Weights of a small GPT-style language model, trained from scratch on English Wikipedia: LayerNorm before each block.
Each number is 200 + 40 x the weight over the matrix's rms, rounded and kept within 0 to 999. Layers, rows and columns count from 0.

# up: layer 8 MLP up, 1024x256, rms 0.161, rows 213-239, columns 0-127
# down: layer 8 MLP down (transposed), 1024x256, rms 0.157, rows 213-239, columns 0-127
up213,178,163,197,187,211,218,215,177,202,230,94,224,264,203,142,221,226,270,252,197,202,233,173,189,247,228,204,206,240,278,205,201,154,190,283,168,230,205,235,152,228,271,244,242,199,115,185,213,224,150,274,140,198,141,108,160,207,225,181,176,233,188,219,162,183,162,185,203,217,278,143,207,256,202,216,223,191,193,172,146,185,168,113,186,200,131,138,221,160,215,209,143,202,236,236,165,209,216,173,166,137,196,239,257,175,271,202,243,241,202,96,170,188,224,242,196,179,131,185,121,194,209,219,314,164,203,205,164
down213,157,160,183,198,266,235,171,263,204,184,105,186,163,195,177,217,189,183,153,281,252,231,145,180,219,204,198,182,183,193,251,220,200,155,202,128,209,194,204,223,189,153,242,247,152,239,287,214,262,177,172,190,200,135,229,169,258,278,199,207,187,247,254,168,247,202,190,237,236,172,168,161,129,218,219,204,253,229,118,200,179,241,239,149,126,205,216,261,219,273,169,187,222,168,174,198,176,149,207,203,143,191,245,202,172,209,250,194,217,171,205,129,197,148,256,228,151,166,244,231,186,222,158,118,210,199,249,143
up214,157,174,166,260,202,192,209,165,243,242,116,193,200,237,64,245,168,263,197,196,244,196,189,217,248,251,160,238,165,224,204,189,204,185,167,183,196,264,195,133,102,198,178,192,248,180,181,217,211,233,151,225,196,173,253,167,223,203,216,179,184,246,169,208,211,183,222,120,151,171,234,213,197,265,280,153,232,205,262,212,209,239,213,197,207,286,184,223,246,171,217,205,309,171,221,238,221,232,211,179,210,239,187,171,184,132,106,223,221,221,149,265,207,252,175,184,248,217,165,137,152,258,249,230,173,213,188,142
down214,164,158,145,181,203,246,171,213,122,171,185,201,229,177,284,257,142,193,230,172,274,154,230,210,201,184,142,189,218,239,245,188,172,165,202,210,244,201,181,240,233,142,227,203,184,207,201,246,201,253,193,113,205,148,65,153,237,288,228,235,210,180,212,222,229,225,205,278,208,147,230,209,230,230,207,222,201,180,224,226,148,234,188,179,255,113,219,200,153,174,192,185,201,118,260,225,158,166,112,208,223,167,274,187,181,242,225,209,222,219,296,182,209,255,132,229,194,273,215,252,206,228,224,222,310,241,224,247
up215,231,207,207,181,215,119,147,258,261,187,215,197,235,262,191,216,240,220,213,236,225,201,223,200,136,210,147,219,218,131,195,197,250,181,180,188,174,200,190,258,195,115,172,209,260,284,154,124,260,232,273,242,156,195,227,278,204,203,155,326,203,149,162,188,176,263,233,196,228,123,186,227,161,181,260,177,204,169,80,186,197,197,127,238,217,139,242,207,163,282,169,211,191,147,243,234,282,143,241,159,184,155,165,261,198,213,165,242,148,167,234,217,262,220,155,275,255,235,243,263,196,220,199,255,166,265,125,200
down215,221,272,216,209,150,170,211,139,135,188,189,212,167,191,194,82,279,132,199,167,222,168,255,116,196,135,222,254,151,254,235,158,232,156,211,191,190,136,177,157,250,185,206,217,238,205,96,261,279,211,159,110,234,162,293,298,183,250,238,134,121,241,190,202,187,113,295,214,191,204,164,212,195,191,222,166,195,206,139,280,218,153,218,194,191,236,202,184,218,263,219,190,191,184,179,155,292,225,183,175,252,155,162,223,194,242,173,201,182,155,193,253,170,149,151,225,266,199,147,150,188,190,166,208,113,143,224,216
up216,160,249,151,285,232,209,124,177,199,148,136,206,247,213,198,229,198,180,171,182,264,221,174,305,185,174,219,210,222,210,120,185,174,229,196,255,189,213,158,210,226,179,209,165,238,194,194,213,209,183,162,227,187,196,204,156,207,190,230,133,110,221,193,227,205,250,266,246,189,205,174,213,232,295,154,179,190,222,253,256,184,206,190,188,174,212,151,190,192,239,253,213,167,181,192,178,185,229,115,257,207,280,270,149,204,223,165,190,239,207,172,236,236,177,212,157,197,260,236,225,186,246,226,154,175,211,217,182
down216,232,227,227,111,160,187,202,155,168,150,207,220,215,225,176,149,268,268,236,213,183,109,246,130,164,214,139,196,127,229,183,221,240,174,195,201,238,76,218,125,141,252,250,165,280,182,183,250,182,184,173,231,162,195,240,146,152,211,234,165,197,152,156,190,209,201,234,164,331,291,159,158,219,235,173,275,186,225,201,137,237,156,195,149,260,219,143,156,222,206,124,208,225,232,236,205,179,179,178,196,259,157,231,220,230,192,194,187,221,225,106,237,154,177,186,252,261,199,219,248,206,90,287,213,213,161,207,220
up217,158,230,255,229,116,257,246,206,231,225,161,251,260,205,177,171,120,265,140,193,218,165,251,297,206,211,155,154,232,219,182,228,252,228,122,183,173,209,194,258,179,242,217,151,147,196,179,246,162,212,231,224,144,176,179,179,144,227,244,188,167,181,216,183,200,137,225,146,253,172,184,205,193,145,236,185,128,226,138,247,199,134,153,196,223,178,129,116,128,228,240,200,227,260,231,265,215,151,222,247,232,264,147,170,166,208,231,203,258,162,207,189,266,233,171,181,224,159,199,207,141,164,255,212,199,189,138,229
down217,179,270,274,161,165,201,227,239,247,183,206,239,149,337,161,187,218,212,173,245,184,180,212,233,199,189,141,203,213,172,225,142,218,213,218,246,152,218,195,236,128,150,133,175,160,184,207,162,265,199,231,180,212,223,194,173,221,212,213,206,293,141,203,229,65,223,236,143,260,188,233,204,155,212,249,195,245,218,188,252,122,150,184,190,238,257,216,228,208,132,186,236,203,82,247,202,242,217,224,127,177,208,234,239,189,238,211,299,214,201,151,259,208,177,207,158,211,240,209,198,228,197,252,261,132,202,106,219
up218,163,165,207,220,233,155,193,196,200,201,229,254,223,229,114,303,201,181,126,229,197,176,216,227,200,215,227,181,211,221,165,197,244,293,216,216,153,285,217,176,165,158,165,215,181,298,127,176,194,186,154,214,288,160,241,230,220,171,138,88,235,210,226,222,122,239,271,148,192,210,200,167,168,228,143,279,168,291,154,171,201,211,171,194,205,244,218,207,182,140,165,197,161,142,245,222,177,281,178,198,202,212,207,231,207,173,229,171,235,212,185,112,245,201,268,257,186,213,178,177,170,178,228,187,197,144,182,180
down218,206,180,219,170,173,167,221,172,163,254,264,205,209,231,298,159,159,211,250,212,268,201,198,212,260,203,212,167,137,222,230,180,173,198,124,209,226,163,199,183,205,166,193,228,277,213,216,287,262,90,189,183,192,185,229,98,219,206,146,313,207,178,153,149,193,120,172,200,168,257,243,180,283,209,259,116,260,216,180,203,175,233,216,206,155,167,132,163,177,210,195,159,278,223,214,256,178,166,238,203,185,239,220,180,211,288,214,108,172,190,221,230,229,207,101,258,160,197,235,203,149,224,199,178,235,180,195,220
up219,259,203,104,284,192,218,260,235,221,176,254,206,133,179,318,255,238,199,194,221,184,210,200,146,178,209,209,179,212,182,202,301,168,180,222,220,182,241,247,194,262,253,186,151,209,237,155,265,212,259,272,252,152,154,174,189,220,147,248,237,224,215,265,201,172,206,158,251,337,263,185,257,253,254,249,188,149,308,179,211,197,240,138,233,243,196,205,243,227,241,132,137,168,178,186,177,207,183,165,160,219,140,183,191,193,213,231,298,211,142,161,163,160,204,196,202,198,164,179,230,239,221,188,308,144,196,200,232
down219,216,135,177,183,235,173,258,171,221,235,130,159,240,210,191,184,201,187,159,221,198,329,205,176,187,146,166,201,175,201,241,233,146,222,161,146,177,155,234,199,171,162,188,248,126,195,232,199,220,185,195,217,203,244,171,194,233,138,271,268,190,237,203,182,192,176,194,186,217,196,189,228,211,166,249,241,239,265,233,158,213,228,181,236,173,207,172,176,214,173,226,181,140,213,197,197,92,177,232,223,193,172,207,156,116,130,151,212,254,152,192,158,197,183,172,227,242,214,217,205,169,177,117,242,168,189,184,143
up220,143,238,178,275,215,199,267,267,203,258,211,202,155,187,195,158,202,169,206,198,164,278,176,185,245,166,261,163,218,241,282,233,195,209,149,136,212,301,205,246,166,166,205,189,241,264,222,162,261,182,179,219,208,180,126,143,221,187,157,145,214,201,196,290,271,157,193,275,215,219,165,225,219,171,246,195,155,223,176,183,185,245,67,249,213,193,219,210,266,232,214,190,181,189,205,171,183,276,133,145,261,239,259,246,214,251,80,204,167,242,255,246,249,181,211,197,261,255,225,202,221,226,197,203,205,208,202,207
down220,190,177,183,177,200,225,226,253,233,243,202,236,246,167,176,223,234,198,255,246,256,274,190,180,193,178,229,172,176,141,146,158,193,248,173,297,192,239,235,191,185,157,213,234,218,153,165,166,170,251,219,180,234,268,209,214,201,255,219,148,206,180,187,139,199,193,173,178,113,216,256,267,271,282,110,262,193,168,293,118,256,209,187,214,219,243,223,174,194,136,123,155,241,194,224,193,260,191,203,239,228,151,163,187,220,176,251,187,176,231,235,215,166,131,232,236,212,233,227,166,221,198,225,215,157,170,267,166
up221,216,133,210,122,178,183,261,202,170,279,201,224,126,187,209,208,162,190,200,230,259,196,204,170,151,276,190,168,226,189,168,212,278,167,222,135,276,193,179,272,211,230,193,223,178,207,191,151,205,228,200,198,159,197,183,220,185,208,244,141,253,201,180,142,251,152,184,249,182,249,233,222,195,215,265,227,243,216,215,209,184,222,189,177,182,147,218,196,193,259,249,164,120,200,195,141,239,187,256,204,207,180,241,158,286,215,156,232,217,152,188,211,148,204,239,133,219,189,141,217,228,244,169,167,173,210,172,213
down221,240,265,222,181,209,165,200,164,260,154,154,183,100,208,194,207,225,189,196,172,166,169,239,233,204,225,221,222,142,273,195,238,148,146,123,206,198,192,192,221,220,146,192,267,200,159,222,289,259,221,123,235,208,146,165,173,260,246,141,259,170,184,221,185,222,212,178,211,201,216,147,227,157,181,216,169,298,214,272,272,198,218,200,200,199,244,190,170,216,193,147,187,187,281,184,215,244,242,235,233,201,172,249,210,158,181,155,205,179,208,219,142,219,134,141,221,153,177,167,182,230,258,216,152,193,184,191,179
up222,195,241,189,135,177,230,137,165,191,178,221,225,224,202,184,190,126,171,140,254,171,182,218,218,201,264,137,176,214,235,183,188,187,223,204,173,210,186,184,241,184,187,129,194,204,192,213,134,161,219,185,257,223,238,245,198,282,167,214,210,310,146,154,177,170,164,219,159,188,163,167,178,188,271,227,205,183,215,175,204,167,197,192,219,178,223,226,250,228,166,171,182,153,130,172,199,242,205,133,73,118,233,211,185,215,180,242,270,237,234,176,270,201,191,156,269,211,184,193,190,116,197,186,219,193,166,207,175
down222,269,141,253,165,156,182,239,265,183,239,259,241,199,177,142,176,264,280,214,232,205,164,273,148,216,192,172,205,141,123,222,123,229,185,263,243,199,213,170,231,215,193,254,208,225,126,175,221,233,193,245,161,121,208,191,197,218,190,114,225,209,193,237,164,234,179,174,203,138,219,262,238,236,205,154,256,268,226,236,159,187,156,164,170,256,207,185,123,165,232,206,191,192,217,186,189,217,157,229,249,203,180,164,184,201,271,177,213,137,237,225,225,241,192,213,202,215,206,236,234,204,190,216,217,199,203,222,208
up223,156,212,219,241,159,293,182,217,207,146,207,236,221,238,171,134,194,129,197,163,229,200,151,199,202,216,213,220,206,160,200,230,167,234,246,192,172,254,255,201,160,193,177,229,171,268,229,142,144,174,168,186,227,120,277,242,232,219,154,198,228,181,260,235,244,201,227,223,229,238,237,216,257,237,164,181,221,169,188,182,268,253,195,132,189,186,136,194,142,238,225,223,256,179,144,240,161,262,272,238,211,216,198,169,192,232,226,237,210,206,207,282,208,239,249,222,201,160,152,177,196,250,215,274,209,213,122,190
down223,206,160,237,138,233,195,152,197,197,242,171,166,249,115,245,164,244,260,232,214,232,210,161,208,192,195,275,180,195,147,233,181,246,283,176,216,211,194,145,202,178,183,135,244,221,201,273,254,205,212,246,191,222,204,199,208,222,201,268,205,262,212,229,167,194,189,175,164,118,184,230,170,129,171,222,164,181,227,156,250,182,161,160,221,248,203,232,256,223,111,166,168,235,174,199,213,231,185,212,146,153,189,194,118,162,200,126,185,199,164,177,182,154,233,116,219,231,221,236,215,193,156,197,219,218,188,203,172
up224,180,202,243,191,264,240,222,253,228,147,194,239,241,214,199,177,133,196,165,238,274,225,216,150,201,163,240,213,165,192,167,197,205,247,231,170,118,241,142,154,152,145,226,213,142,165,169,235,214,171,258,190,232,212,199,164,199,198,212,188,209,217,221,118,167,206,171,226,134,182,247,149,270,249,161,172,181,211,223,146,238,204,150,196,165,277,201,267,170,147,197,223,218,139,168,127,204,180,213,260,220,210,182,185,197,234,178,228,178,229,167,289,186,146,249,241,254,257,246,151,171,152,230,148,175,165,200,263
down224,254,253,137,210,171,186,173,168,186,233,145,204,225,192,187,148,169,201,206,211,206,251,125,183,152,231,224,178,130,217,295,254,237,210,218,242,236,199,185,239,242,236,142,189,239,220,218,247,199,186,146,133,231,185,178,286,227,184,176,133,201,209,190,224,252,225,175,181,229,177,188,164,161,208,206,181,212,202,216,251,208,203,275,230,119,146,184,224,252,215,194,224,242,220,229,264,270,173,239,185,119,150,264,214,189,162,223,171,228,156,133,186,204,259,150,226,227,208,237,175,239,135,226,163,242,221,225,135
up225,220,238,213,175,178,212,186,209,121,138,210,251,204,121,226,186,270,183,259,194,209,168,195,110,214,255,190,177,156,179,191,144,171,195,256,165,201,144,250,244,128,184,208,304,254,227,204,169,198,202,194,219,266,149,248,183,205,245,244,197,207,195,234,149,203,119,158,204,150,287,250,212,192,226,155,176,160,168,182,168,249,245,196,189,122,145,250,257,233,149,160,125,173,196,204,226,253,238,201,252,209,204,171,249,237,170,209,213,192,260,208,223,218,208,201,166,155,187,209,245,227,216,207,124,184,220,193,184
down225,151,171,243,221,248,172,240,143,255,253,227,185,158,275,225,191,113,156,132,127,207,260,193,188,224,211,178,219,200,286,185,261,204,212,129,217,209,161,191,189,198,237,197,129,155,192,179,289,202,278,151,200,229,208,190,194,254,212,261,164,195,225,150,255,232,192,164,159,253,206,171,184,244,249,175,236,274,172,187,227,216,161,218,227,244,195,156,216,191,271,210,155,277,196,175,202,153,146,240,202,142,151,184,190,186,266,152,204,234,196,189,219,160,218,209,199,199,221,156,150,175,271,258,265,202,238,135,190
up226,216,169,274,132,221,186,234,222,259,148,189,182,166,216,144,158,330,212,234,111,174,207,162,191,200,159,252,188,110,227,200,174,163,232,240,221,136,238,183,211,159,216,220,142,269,167,181,217,202,265,195,75,222,201,168,191,183,222,240,144,243,207,169,62,241,198,183,167,217,187,247,159,213,189,207,164,261,131,180,182,242,240,153,193,168,208,192,227,206,213,174,144,193,184,219,269,254,224,238,166,169,295,145,241,212,146,154,133,212,248,264,243,134,219,223,175,286,132,147,183,222,221,146,269,195,148,167,188
down226,246,271,160,225,215,175,168,188,99,216,167,162,191,243,155,165,197,227,221,234,169,217,188,269,202,178,187,245,240,172,246,191,191,90,217,167,260,288,242,229,202,222,264,185,185,175,191,233,261,148,204,169,197,181,235,219,229,211,245,194,214,226,149,269,146,155,170,162,165,278,216,169,235,131,234,227,198,191,287,144,190,129,160,278,238,216,257,245,259,171,223,182,176,210,226,194,196,186,207,208,170,136,283,257,282,261,121,210,255,233,163,174,207,251,229,238,274,246,269,260,244,161,204,178,235,200,187,229
up227,220,262,197,211,215,163,239,247,126,129,267,202,136,208,241,152,238,194,225,153,215,271,207,207,195,194,138,117,217,153,161,182,238,238,138,176,251,270,189,228,223,215,235,189,191,162,203,158,242,203,179,230,148,102,205,168,99,238,174,210,196,183,160,142,164,237,167,219,182,334,240,232,255,219,258,207,238,181,198,208,181,195,112,186,196,217,220,197,267,174,152,185,240,237,189,205,189,256,193,159,206,311,226,188,212,191,165,245,141,231,199,207,221,256,175,231,169,222,250,211,228,210,213,245,229,208,222,195
down227,204,210,289,182,204,179,163,163,292,235,109,229,168,253,198,235,168,159,178,200,178,278,197,157,176,197,183,253,136,170,139,122,248,267,185,197,223,233,174,244,196,213,271,141,207,183,152,174,192,105,228,166,114,128,206,180,142,160,176,168,247,258,251,234,189,227,253,125,219,223,168,240,265,182,247,162,171,175,222,246,205,238,198,167,186,204,100,323,194,224,194,183,193,257,206,242,230,186,238,219,228,251,198,194,214,216,215,176,163,137,202,154,213,253,189,172,176,160,191,251,186,185,182,261,221,222,209,165
up228,200,256,199,172,223,169,249,149,178,211,111,207,233,243,207,139,198,234,145,189,270,253,113,182,206,249,184,121,133,189,243,244,217,220,213,239,209,148,225,146,200,198,240,190,319,237,147,205,137,308,174,206,164,253,225,178,159,162,249,185,129,229,171,145,229,240,194,180,184,230,165,223,227,231,151,240,272,197,251,184,224,156,216,209,176,204,216,183,275,214,154,241,235,245,217,204,205,215,173,240,214,223,322,205,179,194,203,190,215,127,198,185,232,235,172,207,148,223,191,219,220,292,175,223,227,202,174,177
down228,231,177,194,237,197,210,224,212,200,256,209,222,194,142,167,168,226,139,229,229,174,222,232,192,230,163,148,233,130,158,249,148,217,154,223,187,198,183,147,173,151,118,151,220,242,247,172,184,182,239,205,174,187,236,246,234,247,138,169,155,161,173,182,286,197,225,160,215,136,231,190,217,187,152,262,140,182,154,249,200,234,211,175,191,286,174,185,231,241,253,218,139,178,243,221,200,276,211,227,233,203,251,175,216,225,188,170,169,186,184,215,181,254,228,232,229,228,172,217,145,206,214,200,200,289,202,249,188
up229,188,288,186,169,268,212,207,159,210,226,163,178,266,223,208,291,286,199,236,265,270,223,191,124,172,118,192,176,216,237,246,180,222,160,187,203,240,247,240,241,124,198,296,182,236,260,165,205,151,180,164,166,197,179,193,155,144,260,202,244,121,204,145,168,145,211,187,142,206,215,251,186,210,227,195,171,200,256,255,199,249,215,221,190,141,160,220,186,89,194,114,199,226,179,228,205,253,237,205,194,240,239,228,272,265,230,189,156,226,219,212,245,145,196,248,193,158,233,164,195,208,247,271,226,134,208,215,236
down229,194,232,146,250,152,256,175,319,170,224,243,213,260,219,170,222,125,224,263,191,215,173,246,163,197,238,116,202,214,193,190,221,152,183,265,170,232,133,128,184,217,190,195,194,177,232,192,172,158,248,238,302,173,236,185,155,199,201,164,258,246,191,217,234,161,204,213,222,195,259,135,251,148,276,238,216,198,242,126,213,242,210,225,206,159,197,108,225,236,235,230,191,182,235,145,187,239,243,217,223,242,188,255,152,196,158,316,150,119,194,221,222,241,202,228,203,169,190,244,133,141,213,131,230,190,249,210,160
up230,168,198,170,179,216,170,221,244,136,224,180,176,153,146,242,247,241,214,225,227,216,243,222,180,177,263,161,258,266,151,143,191,119,208,208,249,220,196,270,214,167,193,238,158,135,212,195,106,230,168,167,169,70,152,211,190,243,230,198,95,191,180,176,149,119,225,187,222,216,185,277,216,195,282,201,214,195,194,204,160,210,220,209,264,171,185,193,250,201,141,79,166,176,279,177,266,209,200,214,158,164,197,165,137,199,255,217,219,169,115,162,257,211,181,183,251,266,296,236,225,189,166,276,184,133,127,211,126
down230,98,225,265,221,178,271,213,136,227,216,228,188,186,231,85,171,183,189,144,221,167,207,220,234,233,195,178,193,263,156,234,219,168,290,137,217,217,256,157,211,302,195,262,186,171,217,120,226,191,305,215,183,224,144,176,156,190,207,218,180,202,178,253,260,267,174,217,235,211,227,169,190,170,232,201,244,187,225,245,165,174,131,177,218,193,217,196,215,204,142,235,185,171,139,168,213,131,235,132,121,243,187,154,281,201,271,221,216,225,219,206,88,167,228,245,120,204,220,206,170,212,220,221,275,199,220,218,196
up231,170,166,143,236,217,213,172,196,154,205,212,157,260,237,189,204,182,138,209,219,308,201,255,167,279,172,141,303,216,176,288,170,127,193,198,245,137,139,181,309,239,245,247,199,246,235,259,207,223,214,232,158,202,221,207,173,151,295,154,179,214,271,195,211,190,164,268,159,236,187,113,292,176,178,209,186,178,217,206,220,250,216,205,209,195,219,148,189,217,228,107,146,151,233,169,232,234,214,160,228,224,328,169,222,212,175,180,228,181,158,234,185,145,263,237,197,182,242,217,171,238,151,226,224,202,123,233,215
down231,194,214,271,219,253,249,152,237,149,179,169,170,202,303,252,203,161,218,221,130,117,207,140,194,199,232,212,178,156,288,187,212,165,269,207,61,200,201,149,236,179,185,172,213,227,206,181,206,221,198,145,241,218,193,190,193,177,174,317,208,219,216,220,245,138,240,196,223,230,196,223,143,152,177,233,247,211,151,228,233,195,185,154,239,219,174,236,182,176,208,212,186,215,186,210,256,171,247,259,142,153,160,222,199,173,147,212,206,201,163,225,192,256,131,231,210,203,242,225,195,233,113,212,211,258,260,237,190
up232,192,259,129,173,216,230,212,141,233,205,236,219,194,252,209,223,168,167,129,158,198,192,217,156,125,193,203,208,209,204,167,196,179,224,227,195,164,179,164,179,223,167,193,183,182,116,135,243,164,177,264,221,207,208,115,187,223,178,237,199,239,250,171,263,230,197,249,151,219,223,239,160,312,206,128,200,155,109,171,217,191,190,235,177,213,198,165,173,259,247,198,212,177,198,179,240,142,257,125,142,169,217,221,189,207,214,140,262,212,237,167,298,189,213,148,164,247,203,168,210,163,116,150,169,199,268,139,183
down232,259,217,234,246,186,211,203,134,177,206,232,224,209,184,161,206,284,234,200,254,229,214,291,174,254,191,218,146,207,198,225,228,203,203,238,257,197,181,108,198,237,219,185,202,213,171,184,154,181,178,109,119,190,276,136,177,147,231,187,213,212,171,161,199,210,251,139,202,179,147,230,244,99,195,167,218,197,253,193,162,185,264,186,223,165,216,153,149,203,156,233,231,215,172,233,159,213,169,171,293,241,183,231,208,176,262,140,175,231,175,187,232,212,187,167,158,137,188,231,212,205,263,176,216,194,157,173,198
up233,256,144,219,177,218,265,306,215,174,210,191,258,211,149,179,104,165,160,172,200,217,209,162,198,262,194,232,221,213,258,271,153,278,181,160,231,159,208,224,214,205,182,179,207,249,256,185,175,179,119,226,140,198,268,222,170,191,180,227,151,254,212,227,234,220,177,217,202,241,147,207,171,179,192,201,172,191,179,207,165,202,177,183,174,289,196,211,208,228,261,153,205,202,186,146,302,176,215,187,185,214,185,135,183,250,142,202,242,161,227,191,191,176,261,211,199,183,210,184,225,176,185,175,204,256,196,128,224
down233,131,156,290,157,161,208,173,156,201,185,185,154,152,201,166,296,242,174,296,220,244,122,208,127,206,146,202,220,175,202,210,159,132,207,178,188,237,179,180,187,172,193,239,226,217,136,221,218,172,226,233,215,160,193,246,235,228,192,200,283,171,191,167,140,136,171,231,175,195,208,237,231,82,155,221,246,171,179,172,205,243,174,199,263,218,240,123,244,269,209,286,284,211,235,268,159,200,151,108,217,180,230,207,196,237,237,145,187,229,208,173,127,250,151,161,233,223,233,173,148,212,174,193,227,174,208,240,167
up234,214,149,186,200,189,223,189,189,264,172,205,247,242,146,223,200,179,184,310,235,255,192,127,183,220,262,164,181,225,212,183,215,232,193,284,214,205,204,212,201,159,225,184,190,230,156,214,273,216,155,235,272,189,145,319,188,179,192,213,248,244,219,307,235,211,148,210,210,176,214,258,177,212,180,180,161,236,202,194,99,208,237,108,237,141,171,199,185,198,203,215,201,179,181,239,187,244,192,294,195,196,173,207,157,190,117,233,175,220,234,256,222,168,197,125,120,143,178,219,259,194,189,145,222,170,165,139,155
down234,232,256,180,85,153,163,166,222,201,243,103,211,182,187,182,167,146,180,217,187,244,230,221,163,150,136,177,240,209,260,149,189,195,248,159,200,173,116,176,164,165,220,234,214,156,155,212,188,119,228,186,200,210,247,154,248,168,212,180,202,148,106,169,250,270,203,145,181,207,191,149,172,241,213,204,197,230,130,203,155,233,199,165,130,213,184,195,132,208,228,197,260,223,220,214,252,159,238,154,206,209,213,204,151,277,193,209,237,203,149,199,165,199,217,189,220,238,218,112,235,157,241,167,274,151,245,180,210
up235,284,167,274,185,300,130,177,193,238,303,250,298,160,264,180,243,184,211,177,221,247,180,239,219,239,242,140,198,189,269,201,93,270,209,176,212,172,114,198,178,212,255,194,163,114,214,216,253,246,192,214,197,136,269,273,247,225,186,197,175,170,210,241,317,126,201,144,155,195,259,255,226,257,210,172,150,237,142,233,211,314,179,243,220,216,241,214,105,191,169,286,149,171,211,164,227,148,275,213,134,221,155,219,194,260,222,265,161,210,284,226,327,167,175,197,259,195,180,220,201,122,197,221,189,193,140,205,219
down235,219,249,203,189,181,227,259,194,143,219,177,212,216,169,164,148,140,179,158,195,193,225,173,138,131,196,169,184,257,185,186,240,199,188,159,221,243,268,175,137,244,182,214,187,233,154,196,172,207,256,230,220,279,271,229,215,172,223,201,184,269,219,177,270,194,242,234,145,194,214,160,184,173,166,265,216,106,147,188,231,213,217,153,223,178,237,166,214,116,207,179,199,238,194,218,256,193,200,292,172,216,151,257,190,184,144,194,220,162,184,184,101,151,196,185,217,169,223,175,150,192,72,189,187,158,259,240,203
up236,203,176,190,242,213,130,258,213,244,261,193,262,264,158,195,246,231,249,308,210,190,211,215,184,206,235,157,232,160,245,250,216,175,183,186,214,154,156,180,183,164,208,198,229,158,199,236,207,206,212,202,144,166,178,197,146,196,152,166,147,193,234,260,175,227,233,199,236,176,236,243,208,273,302,191,179,243,236,266,254,242,261,180,127,180,164,234,185,203,162,154,203,193,209,207,158,221,96,204,184,229,139,220,238,221,237,208,148,239,179,168,191,238,169,239,169,239,191,202,215,191,206,156,126,244,172,194,175
down236,211,161,111,148,186,157,228,153,201,176,255,189,155,197,181,146,196,183,124,161,226,169,161,214,236,165,207,152,163,222,172,274,148,163,181,208,181,273,206,154,206,200,244,211,235,246,157,227,220,141,238,329,224,214,207,150,272,257,179,193,257,149,276,269,165,121,152,135,276,197,190,213,216,137,187,210,192,179,142,200,156,208,253,211,261,259,154,222,208,210,174,209,226,180,245,172,222,280,227,227,235,192,149,147,193,190,199,237,222,201,184,221,115,248,179,238,198,268,111,204,192,195,259,204,223,208,208,309
up237,165,261,234,192,216,212,195,233,198,183,271,153,201,227,238,116,283,232,233,226,224,67,212,175,155,207,181,261,237,260,202,166,181,193,238,232,235,289,235,148,275,324,208,228,238,209,162,254,195,150,155,212,184,174,148,199,222,218,128,254,230,213,196,220,200,140,163,149,214,191,228,283,174,226,220,263,198,187,203,206,211,258,194,212,139,270,227,286,204,219,145,148,180,238,225,219,229,238,220,220,217,191,193,191,166,252,211,208,237,176,183,214,168,149,211,215,150,160,196,249,226,266,156,210,150,233,182,165
down237,196,245,202,222,236,133,155,154,254,133,193,142,137,151,207,233,214,214,141,262,139,241,231,178,177,150,234,196,179,192,157,202,198,191,143,143,162,160,177,234,139,183,169,215,176,220,195,173,201,164,202,309,170,232,234,214,239,234,142,156,166,203,141,183,170,139,172,162,236,231,194,218,171,168,134,134,260,260,258,253,259,192,182,183,189,153,193,198,247,209,177,160,184,213,158,190,192,180,261,258,125,253,239,171,236,231,204,132,140,246,228,246,243,222,226,181,247,218,192,110,141,172,220,167,216,233,236,248
up238,222,232,243,216,206,229,214,171,192,246,305,182,189,186,230,204,208,154,165,211,162,208,262,132,295,237,158,195,236,231,189,146,282,165,193,213,191,227,184,200,233,140,305,194,123,142,293,270,235,219,230,202,261,157,247,254,188,95,232,192,211,127,187,155,216,210,195,203,180,168,208,247,232,157,191,175,221,202,178,223,94,205,253,186,284,204,182,238,155,221,167,146,254,177,185,230,178,206,224,125,124,214,142,281,185,250,183,167,136,169,191,167,206,141,190,265,191,176,185,134,227,204,232,277,163,241,177,202
down238,163,175,119,158,124,196,158,217,187,209,150,232,179,339,256,203,172,246,247,212,154,164,161,231,248,214,209,185,156,209,222,192,198,223,165,194,195,191,129,180,229,251,185,286,248,286,215,171,220,153,142,234,180,207,167,182,214,199,214,207,168,196,235,227,252,197,231,187,241,188,210,232,212,207,155,252,224,185,290,171,276,153,101,227,181,244,245,207,199,212,201,183,108,260,153,164,232,220,208,192,203,130,239,176,257,209,199,187,119,254,172,184,168,234,225,192,201,172,231,220,225,249,218,195,192,260,169,149
up239,206,200,177,277,236,200,198,189,212,184,199,210,187,254,172,205,180,157,255,196,241,132,189,206,140,160,184,217,165,192,174,199,242,258,170,223,180,271,183,241,263,209,168,167,98,262,156,183,284,178,235,153,257,225,129,141,226,245,185,198,211,221,202,211,191,301,209,165,203,190,140,200,271,212,189,175,226,203,209,113,180,134,146,232,168,210,222,169,218,261,169,219,246,271,163,212,227,236,297,168,176,202,156,205,235,193,162,152,309,155,154,244,263,204,150,244,209,187,194,281,241,112,256,198,255,223,180,198
down239,216,196,227,248,196,235,228,219,142,217,195,242,222,235,186,190,156,248,226,167,218,156,195,195,235,233,205,156,218,258,187,182,211,235,226,279,195,167,209,237,225,262,172,153,256,282,198,204,206,189,157,212,279,238,152,86,222,87,197,203,215,280,227,236,256,231,224,174,167,105,169,210,128,174,180,198,272,193,284,182,171,285,235,221,199,226,257,202,249,189,175,116,223,186,189,198,175,147,191,172,173,123,191,144,232,231,241,233,192,255,161,236,202,241,218,259,174,172,183,181,194,266,204,234,178,175,195,291